Weights of a small transformer language model.
Size: 16 layers, width 512.
Architecture: learned positions, biases, untied embeddings, capped logits.
Training: a variant of Muon for these matrices, 610M tokens.
Each number is 500 + 50 x the weight over its row's rms, rounded and kept within 0 to 999. Layers, rows and columns count from 0. Numbers have three digits each. The size before them is the row's rms in percent of the matrix's.

# down: layer 3 MLP down (transposed), 2048x512, rms 0.106, rows 202-221, columns 128-191
# up: layer 3 MLP up, 2048x512, rms 0.078, rows 203-222, columns 128-191
down202 102:500488530645490372498535476536627522491523500456497497475480597542509467470459495532512470449578458481443459402488550485476470458517477488496545464532514554527479429562493472519530499498569490
up203 103:456564491480518506523472508553496511513517534419449526555491421463372421566524485441461598505537546469521513453504392535509493525524443439492480427551461446579466559537496448501545471509505374
down203 098:539509534505514430483589476461480520538607463469399493462392582458476576547439492566426490545455546453565461518466497518539510625484472497513432474520530454523520508534525566455456414452529444
up204 094:451419552485472595508524526476502630620484533495499459568577440554531482559590558594578541452530393533542548473472578514480480452519444513447525528551489501487576483525428441506485510556555538
down204 097:455511513487480505488453624470326574488479510490472476424471499582530464575450432438521460500497509403560573474495520422492468428560589456443492472470523489454579470452485544517546542517535515
up205 096:508489545499544549504380498394423437535451450489464440546550437446456550514557560504446544516533487526500466534480554449458547445534518538568483481514537567541485528504458429541458551520545559
down205 094:602473470409480398401525476488484453446512510497478468553492454517538409523473518358436543511603510491484525438535519569522467413502456451533526356471512385574631562482398480512449503461525530
up206 104:499616548566465510498493514544482488554516475446471502392499477541512448478470494445489570511469475447507531381519475563421585501576488407447575501487529536457496478595490481485552504512443587
down206 098:545619415478416510582558579523504566528576467474558523427454507524507473521478520543512580480466402429540562485533491496496517533502445429533599533515490509531497549538499538522563535533462624
up207 081:458567484488499471564536497383551478536445562524435467500443497529511481453593470553527586521473507521482367517542493517496548459551427574527593495574459516510530521594560470481538472549563674
down207 087:423482442444397487553423483467592511452481517466433520444457455527471571477567560487514571543518588482492434518513544557419561556451398541546479441542485494533539497563555515540476550467493496
up208 103:510518477467569478388484541413521522445562435427401416529458505459478469563443449449540533490443447472554479442452477558475508465506526492546500471516447434515478532427413596536406456392604545
down208 104:477455539447593485515457538473533535436519557489443563539495486465476503590418566393549588488470461534459521460494471497497517444516565469513503451490542481502424425453534403539500516449557550
up209 114:582506483568466438385471384536521514441408560449512548540450526498500470455551538497538434458541479435615517582555462494409501559525481518536477521513441537565516618453438553468557485444510561
down209 107:536445477546440498535493488559504540487473492481465456504568498476541636493490440498500507401385506545480504586519510498475461514501528507448478520520569572495573616439494419422502444627574544
up210 092:541473546427582592625494483524510534563531490558517476530485536508480547418484518509523515408569457509543491534434527525572375507509464471481515418504559412510515536586559552487486512529458525
down210 096:624477540422611531444458494476568464576484521515483464546510572481503515576547569646517491436501491460458516496421507563489435563454551490390593487580536435537553446434536539463504488625483544
up211 109:504496471411449529584384538400580434579443494625541555468515429423461553436436465508410521538500450500531459433522460483590444445521501506463552536465524542548484507450546461457506459470545587
down211 103:528507515484462486501487548449473482466495398566549530501543468488557470501408581493424543537432540476479469496472423496518415446559470523518474523428469553441464509569498517493494467468480540
up212 095:470433454481506440547540493605423514521494459529497480469539513543552500478569409455480467517419537558490489494486566509467496450528483505469504492458386591547540450492464405535471532580491536
down212 094:477488513421450448551448505533504547566440529536476482524463475563523472524518490436448425541507427457476458514515501488502530442550536473547498561456442504464569607476459390397493492433467556
up213 104:432512512554415455514500443524489552509545534448430366546483534545490472521524418395468490600597571522496483575435504582443478519514437442629494550521577487645415578511514505567571467498539524
down213 096:540508495506471537510525546555522523437539586492539448502450492580439534431514470420483491579538527446446545489421511481423373518522535474555445576493476557580445493554561635526466433524504490
up214 096:541537522451482515603450411603522498529492453576532479429489490537450518505538398395505486486616552509528517530512511548491475455478504562442471560482529608514488567521465448550440480503559514
down214 097:543543589502457486552491397546559450492383413539556484487465556470505481535543534522550553452538510469499470439522529512559468391476513505519537568467508518463499461445512368498447418478465564
up215 093:532459503536517484552387484551488571529453535453478477504549499447492422575567462480510420465456461475477534517585470485499463540600484550516369522454446528548506504455373528476502610525534476
down215 093:537572386536479451464441576463528508465491409539514580536521571451505502502387479501523530505409472449453454509540564502657386476485530636555439512644549517528568532490484495584501463563551466
up216 104:513424516576517474456528476391571574482546506452517485343484465497530436539422444532404484474475558576538422484538576436532480507439532564598523567484456502460451573484465498478548536503419536
down216 108:506433499536541537485444462442461476527531427540519476528536571480502534508548448524443526510465517500450452501547477621585554540531475610522448535469471487409434551449457431422563567518444507
up217 096:514544493499527633494441463540541527525508546495445532518476545521485566552576544513434521455466504452510431512488469469471521582568547492571501477566468554436558494480411544508557423453527409
down217 091:541576522467468418490489541522481583638443493547487520408437493473465519511488625537535522550527552631495415466453460452526441428479474463576489528413525470411505551488530434462461502536624493
up218 107:493433520499576454572573450472425376566400479460466514549499443513463493494556546524489462576548441568434530479440478458436512475560584536568538488572526399527390450498536522505556505530536510
down218 112:395514509596449555490550451453412521474509534385509485542537482450505489570523365409498453460482532550553476504570581574507466552412512469460544479455498463501469464460430458493492525420613557
up219 086:436518541437502547528499489402460436463468395456467444497436509494510510503518463576368408574482540518522460502551504504506508508521416494592529466528493650459469564391490524544516519434389420
down219 089:499404587554546512530545485464528403498491487577553485628518494393435523564387547536522528445450523526532508565462549482450421511522480443509524570433549621533535460472514438516534515498376510
up220 096:491511455572545483483492592543465531465564547513466459550453525445577541505539466456608523516476509425448382512626475546392530502462514426474424434436548477547518524566481504446474494523456577
down220 095:541564431512557422490562437556587530467582498478444638480495460373502493496624548388610568533509511478414539495499400512487465455546577512464392516442543485597583552586556462531571396435479581
up221 097:506522515436450509528493507585436555540530483547530490452433514479543463440412473505484472515539434518486528545449491451443579546493413527465542561495503477523485505516513529552508510485603487
down221 098:458583505544519624466487489473415470569475393598517423516450566467583440400513522445541476508553487566555503568408674423430518568428491515512528477464494519599432485493452450558520479562571523
up222 086:464506463513465465345453528480488607535602545572506539518410542547503522446539494467510569545547536502567398554536458478490553591602425453430424498583453533559519537462547448475560437453466538